{
  "num_hidden_layers": 10,
  "hidden_size": 768,
  "num_attention_heads": 12,
  "num_key_value_heads": 6,
  "head_dim": 64,
  "intermediate_size": 2048,
  "vocab_size": 51555,
  "hidden_act": "swiglu",
  "norm": "rmsnorm",
  "norm_place": "pre",
  "norm_eps": 1e-06,
  "positions": "rope",
  "rope_theta": 10000.0,
  "rope_fraction": 1.0,
  "qk_norm": false,
  "attn_scale": 0.125,
  "bias": "none",
  "tie_word_embeddings": false,
  "parallel_block": false,
  "init": "normal",
  "init_std_qkv": 0.0225,
  "init_std_o": 0.0,
  "init_std_up": 0.0225,
  "init_std_down": 0.0,
  "optimizer": "adamw",
  "learning_rate": 0.000394,
  "beta1": 0.9,
  "beta2": 0.95,
  "weight_decay": 0.27,
  "lr_head": 0.00568,
  "max_grad_norm": 2.0,
  "warmup_steps": 588,
  "schedule": "cos",
  "final_lr_fraction": 0.1,
  "batch_tokens": 65536,
  "max_seq_len": 1024,
  "doc_mask": true,
  "train_tokens": 836000000,
  "max_steps": 12757,
  "dataset": "wikipedia_en"
}
Each number is 500 + 25 x the weight over its row's rms, rounded and kept within 0 to 999. Layers, rows and columns count from 0. Numbers have three digits each. The size before them is the row's rms in percent of the matrix's.

# q: layer 7 attention query, 768x768, rms 0.021, rows 46-56,109-119, columns 192-383
# k: layer 7 attention key, 384x768, rms 0.0206, rows 45-55, columns 192-383
q109 094:485488496475507521498504504528470529480499500590488498527536506526522541443498516510485520466497518518503482477528509484535532503473465534488495502520496497491528504493519530521459488478544490514548522509486492487479535460533489498547522479508516529480513440505472520483513512521498516506488537485485497526534489495502505488451481485528459551479519500484496503495532509543490467490543503477536525476461505477495506468521483502523507536556503516491453525492537487479496451506538484485492480494516507530506478496461554462506492482480526516502496536444436546535531534506515513484
k45 093:519494529479507516542538472505537511522492508479504487493497540509499523481509483507524545469506526477537489504463498483514501508544527509493489479484495482512504490495533529493535522490520485471466494485436513473521499513476494463461492476485501517450527513499520536512512495522478516465557516480509503509534467500515511494526490531454450508498525468483532441532489505516515524535473498461496509475511491533503532439495485541493519484493535463443535451496483509470515529510528503577502487497508497515527494512530521480447442520522519509501479447492469492503437507506509524513
q46 110:485466528488513508513496495498503508506521502478511520492509494475515513455489469481526480557488490477481477482500491518490548517526495552498481503481513497485474477504473553495492503473494509536504542513507472481468500525554533483505539472487510517491488491493499495474500488514472523523521503509506478525532465508509553487488491490474497499507552478433542462494510512529511482527492504513509541459509500549475469488501476462484504484498497491502502519537529458516485513536523495485468488464501489523502507492459480513520479480482502487539560453531541549468477556528507523507
q110 102:491432537484492530522508493490507507493487511441494509487456503467491518531521485504489465526484493485470521472512516512484502481553497507510450504497506456499517534500540532487497512500497461490526460497509507467465504523475501471509483523431493512504507478462481468526494486520506500520475492488509491499512460493509501491528478497536513501535516500497520468494538503487512524492474529525491516501503526482480484494509474496511502462502491516479498481555513489520543462520485527519475500510505486555491497575532469510495465497513497493537498510483539551456482492504510544444
k46 105:505491494525548522504481477556507541466507523503514521518448483485514475491468485521501490514454509486508444460481493474533512496484501534507519500485500526470531541505493499481534489480509477501482496484479444538535503482544488466520497500564512515505497489464481529525471485552512508552449511487490534442463494506478504458513494525484488505514504500520496558488536483461518460514490526524498523513521494495442526514491440484523492507466496504529500450498469526495461490511501480520497515488469516533506524474519469480506509483528515488542495466480537484477532464514539476453
q47 094:489481471484457476477495484468538469501501491501501518486475503478491479526489539474497522488476511512516448430521520537466513497460501523504520510513474497479530496471484530479514487507487513527496497508492495522522514501453469517541511533476481471505564516494503467467530458465549499505498501514511455501540508484474450510549497468492490530526508535485539482514517521480493507485519516515491478526461503512489572513485526545469552477452501473490508498464475460531477505503531539493513523486525506476503481492482501500509486465517554490509498493481503442516461533490488510507
q111 106:503506506484446471498480488491518506490497516491485484510521479458456476548495505513519517535471522507506478434531514521478490491525501463505520511522456485479483501467496503492471527473465470532488527492489497497517470497487508497529475556445495515537528504504500498476554436496568520498522522485474463451537473493507463478521514533479538517499469489488547504512539508519512542504495537516494462495504516524483521483465522497469529478481512535535481535485497508498521529495542534525508566491505489544500499501508517484503504497529465503537491505489535464522458523485530523483
k47 088:474479512499470467476514517500515489488490488469482519529503491500474514563519511467517507507524497456461468494456535487499494483538482508522506526485470484446487530490494469526461483510498454463536486504491527478503534501503498500474507555471479509487540504490501450497539477494525527483496469529507519540514507493525457478508481483485505497480482561500532512458528479478506534465495514503519478518539496513505503537467521488478516430508491527508508543529507509520529527504513533489504506522513526503457504477505450490545534513509498468503545491542491525484481513488493510470
q48 108:480539518479518479447523493471533501486487501470517548517481474468512521526512507492522527513533526462460520528462501495503452516525461533524526494505438511461467489508465478545465528499531530493492498493522493512517464506451480475495506517527509494496528499521522521459478518512460488502519472505510539545513496437508462544448472491503492536526475514517501489490490497503513520479495480501533513476534441495489534504483494518510527472476511529490479523480546470492522488501498513544472511450498557477495529490514521495433480481527499521492499488503482507465518520503508505473
q112 106:442533481459506477485463487479460508491543460479531518493483489490507427519515506495506543513509524489497502503459496489515472499506478524503494516468494507431514456477471499486493519515513518508477482482563532500508468514485495510535509519463524526547486497545513536509520490502492497512492540471474491514540465468488490526537517543475516516466452527509474497451500514516523479507505501543533517510545488461491522499476513529478487464508533522481522513533506486507503547512503497477516501487529519512483509465503534470457533472524508471537521469507461548491513527484552486476
k48 110:492525478475461447481479498468517436471524529537462536492441486489544496516513470445487471479505488497478477472505525519487473527532484494571485531508481452523479509461503487517510536497499500505514511501454507486481539476540501475475518477509529494503463487522479507497482521493509494493546496522547497539522486516478514505463479495503490521516473539529516495456473527478532481471490480502494472550494475485507517473483557495512538527487481521490502518507470501465490484505519488533490477481490494521476533488538511493470481497511502495506484485461496479520475528508465495470
q49 110:470496505536523482511484554490502537487504500517462457481521472494481516442444500535516517495503525469486517534478455460544460507459449498484493525492530495467462484493543520546473527488511470485499488473507512544518455503468541504530494480537512480517436488485516529476490556517496496533493544483528501504498502495502525496446487507510504473505516494490484533517504477501491482508493499480501533496490504511454483524528495477532476543526478529504477492472495500472523511527507497476513471467431540534503532509546486489492486540511463537537505483496506476562517527531529485479
q113 107:470470522475503541534519499505506521514494512517487500486468475489528504483504484561498514448495526491493500549479476491545510492464485487517520500519518488501497506538525455485519525509504454487476551530523525540528476469544524488487505501544492474520502502525506477514506502487502496544480488470508458522506525536461472490494471498495509497495547524519473535470530512483462474492518493489487528510521508501503488495506504477493500535506484524497467455463491510481492514501512494500527481513455573523512498509491483492500526497525482539510513524490478483538471511521487499459
k49 104:472478476483499554466523491520539548471511493524499486507455531461522513489508477515498470540525523509458506504453487499507501528490525485488519493505457502514518499501521490491495505508506548487527510481527460506474488454500529490528518508519474457492523529447498463478550488502554499501499453471506509483469494517499554451508517495485533495498556455473476488527496508522510514502513479499494541514458470501516492457527517443528522525508492489547504458491491485494487510504487513543468467476518491515499530500498501527508467496496449522528519544483477441535517486509498475504
q50 116:511452514472520456475501536476489490512549497456517486495492490471488504546491520507521487516479488457531524517427530489482485509545535468487485508491506505465499514455478521492551491534475472484507482519511491501488504494502475507479494491510515497510554484524494516528489459481509503513503485527507506517505513523506482547545504523498527483456494489490525466475492513485478517532476480510491488495552549527473546558511485540443479512456528491488479494511514514460490519496482507506529539527529456514524498476489499507529479522525494495484501515483512499477500478540535544493
q114 105:515480500488503454483485495468521481539470523478491477526490483450487462549522514492513471568529501492478517481499521484480458477517511423479477538470523532502467500447496480438534546513465485501504518542471483495483479483503483541507490500511494533532503492494500525558491448462544495483484494509506508505501531547477541505529498556473546482505457487501512498482489497497536467545493520530457468523557528499467506477531513548486517504464503504526508540515507525521481523467470488512487550515493474525509534453484497519507524500505503492458479498527513466537513454505521479502
k50 098:451486505478497484476516539541499462490468520499473543465496520521509513494480497486466492489520525496471495468498464535496480504501488491516522491508474527472505475531484519524536463519480452491543520473509530504505503508486492485473468514495516485562506505509492479477511514508495503546490487542461463506515525511499484516477508505489466475515473542469520533482496485483470539510498494525533480495538521484534499508498521472498485473491544454470524503540499469488502522523493529528527513508535502466469482464502455487489477488487482505504498507478500488491511545465507477491
q51 113:537469497485472507513508470487515508497511496542528500525528523511511517469472521521509464451508488504502507472508526535520519541511477504468464525517473525505558515485506507512450489483490508517516551460542473517464540486518533526522512539522484520526474475517482506516484540464536480521503492479479499516500501486528552480526479473495480512511531466477445532491508542541463469507517508524507510474456508484539483504517500493497485548552543524489501498476552508443465488513521491482512457484459498459496446523522471498496506497470458504515529531451485523517512504530482474551
q115 112:506489482503483500517504481544508522530511493558532495523509536499533493462475516517483454439544499513514537492554525500525533535506521543508466523531481508510548511500504508503475452436522513507509522479523488478500514458512532493476534479542493543466466498540486521537477494468477445539481471496504508532510504480504506478498488487509474530514465481460456509508483491509486477491523476477531510467475514457524501487514502491513489516557542516483487483506543479474442476528515481487495454491487491460479468524514489499508528475461500537457511544459485541522507513542488488555
k51 095:498512512506522541514484477507508538498500534538531486480511502520502467479500492521488506539525533478480536481500489466529500493517478505446489515491501472516472478508476519500496478487503545497472498500507480454469480475539518505505518510539536510511501488494434518492487483499523499486470498514445514487527516467461518505503480513486490519501542478445486494519500529518524478524504519455498543446495488464495484473499501438513482547515477496511496451472503510487516514510470463544482431445454490500518478510539476507523468463460419496505487471509496490509502487501524523527
q52 116:503511487564497490507497494490501492487494476499453509414528514482498532470497490535495481535472524507468528553542460467495494468526476521536465476464494466511483479483513540516471520490541502479520424476475510494506467474541510541491509507468505479506497550443514457524483524497503496473467458509508514487503502480513455527450518479510503510496478481534479475494487488505479495497489505472494532529476510452515479539496546478558464485479473478504521527522505491510515445477489487475479501507510524535517545491537499502494493494531545513486470468459480428491502481499500514478
q116 118:505505516508486502506524462510499504518494496494471472492539489493533514500513493511466522522491543535535528555546501503503504476530468506547511475461480508534507524501523530515481500505554520474509482479468494504503502447525534544469522503510507495456493499502484476521456489529524515526480467491491491493502483489500501535507522519516449503488526500523485472510516499512484527492532504445491519518477511492511519531479507519512486466505464480496517501521512495501536466514501481487533479508515508508498514488512500505495488479543508489470503483492461479480502454489520562513
k52 113:546505531503497474531519513496480513517503502515491540439496504469516509476489541486525513567478500516514464563490494461504475512501503504477523488477490502480504488527491541469506567494515520474501470484473555485506478479509495511526509491508459513485517528481508462461513477493524525481504474427534541448506498520518507514484493463486483470440491448528504463486491504533470506501490517455492535558527584471453465517492529476534527477451485509496488522498489508546502493468488508400507505539534521506509480486509484480515466530476498462473504504552496505492497488484503544503
q53 140:466520502512511509461509508546481527531467517498521499478463504477517494480531507451507495546553509532493485485466526463507532497513514471526503504524548531494484506506500511499500480498526533522555529526496494515464511501514550515453514457498555449476540468528481502473511506488524495510455487511489489522521505514463479472472491554510468525483502457502497494474538516520498476479529502475525527499522466542468474452506528496486517484509500513528485467489539470503525505519498477562474480493490530474480486467510474486481476512550486548473506494509529476501480480526503473491
q117 121:509509462489507505487539484487500513536470509481521495484485497451503460474548529500506520505522525540530483492466507464523484501486525489495522508529513525498487517516512487520491491470492516528516461519530455536504521503493504503468516484532482487476549459511497512493502531543502472493495521474506493547508497489487492498471521553532460518477523475489528531510517530518512454538531504512530498527544523534506499489508470521457430510509533543520419463489539460476524543536515527532517501522493520467523488468521474460508532534541482515483499489460508477498495509529507531440
k53 124:483464476466509498417556525472543498529509493474490513521476521491499559508544515504508508453508508497519463525489527492509503497485516524468499492521513503514500519533473487478453506510494526514514480474474467527466486558511498480502516477494510467499526538554510442503498502489497513502434496516524513544525465517499476489512491499510471495466540480516509509476525480512501435502513487506483513508523458506509474492531514509491476476520531528508478438461486490428529504538507513497492505539447480500490493446525474503480458542510509518555500523460510511492455525537492501464
q54 137:523491507513477474515472510487508498536536497477469451552501452516484475518430530497456510477472505498549508504481463479504481488417517493510548483473510492469520464535484504526520517490440532549507507497482514471522494508524544495522519486498506534491509524486531508499495514521492531519536552535487498509507523497493538520463510510530477472497493458524484478503499484472473497533440465504487487518521525477496498505459475482525429513444497499533502492509508516487490522455498539500517479519522539515502489549482514499491515503485516506573515456536507499499497497473514495493
q118 126:510488532504465449518454543477504498527521512508450457484481493472473475482487494491512486512489499469524535511511463481509473501419501465501537488483471477476487477516471469563451572507467514524497531519494493477517479497496566449487498472549529557494493508488502536497484498500475528532509521517521476507534458486475547538444541482540463493495524472554506475518476500529497500541464504493482516510506517496515509491463487483529510522466490497535494480511526467498498485483486525511512510497468528522493522543483511525482509509480507491527507471538515512495505487478473475529
k54 122:489530498502524447502534489427493483508528516469485475514517488511490488504466494481489529451468484515516517511481469506495468548405479477500509472507508512462462481474483507537491503520488485513451506484507541502540497525500513462486498487488512490501526518510530513465545481501475476558492495523477514512528463503494495535446529499529472500499530481506530522491469516496491512541467455489486476525548553519506496543489472526508477480495488546503506430535492501474485554478495525485544455545481553480467485527526530488474515505496478518533524469500502521489501508517493477521
q55 125:532480486504513514485525524500475461481548476508498487463488512485492513457522485505478520468503488542489498486511513479521475525523498514496488533509512477510510539452511483493503523492491498519503457474500456509507518487486515471475517495490464477484516473491502512549544531507520461506483488467511528491489466492483500563494532506522515517477472494518469487495480513516509512511490443539491513485452467480508509511491482495503497514492516519523504464487520498504507503537530541500476513490471490547520500482564537482528522509464489488524518542483538511512458526508487563485
q119 107:538453473548518521472503515501450477512536479489541492475482510498479504472524502531541507465548503515489495474502509502484520501519524560482496492502557520533506540470474479482575513521484540517479517484514426516483531497496485480450529509536496495483548512515501484527530543466503499517467498457466497457530482494461520482532519534513516535526462495516468482483478495525484518511496449536488485458477456513478501470510485523510519503502510505548526468496539498500515482516522481511472491469526493476511498517545519481516499490501466541520526517476573495517468536504474542486
k55 113:501523505512469524483514524544494527497529534525496481522495495478515461462505533519498533521533460449515456479468518496494521491534499511496529518496490464524452476470494494500504491461451529489472457532503452492485513495469514505497522543511459472447537509455512538495503480526523498451456543479478482498507510512485516492537483532518525487442524458491517519496547497508503488469532510522500483484484456513475485489516495485506484495496491500511506522453508491504479553517486486506521512472490468497502509478516515498559531496531470510491498478495518467507496501496500552538
q56 122:511523512536432492496484490504454509484475490534527499490498519469554498498510549506519474523468515511479490542511453493512496486582484539545478489481434458507503528541493569494484497503578466516503494489516524490523493449487519521457527490487494520456450489447462514510494482486503495471529466542488528502474496462462549509494524478527532498504494469540545459508482521517520513502471507488492532493487535465506522507485502500471458533463503482511556520542487512505472493478497525508513512520525537543469494505507511501516538484496510477530522514521543497531513482493523490458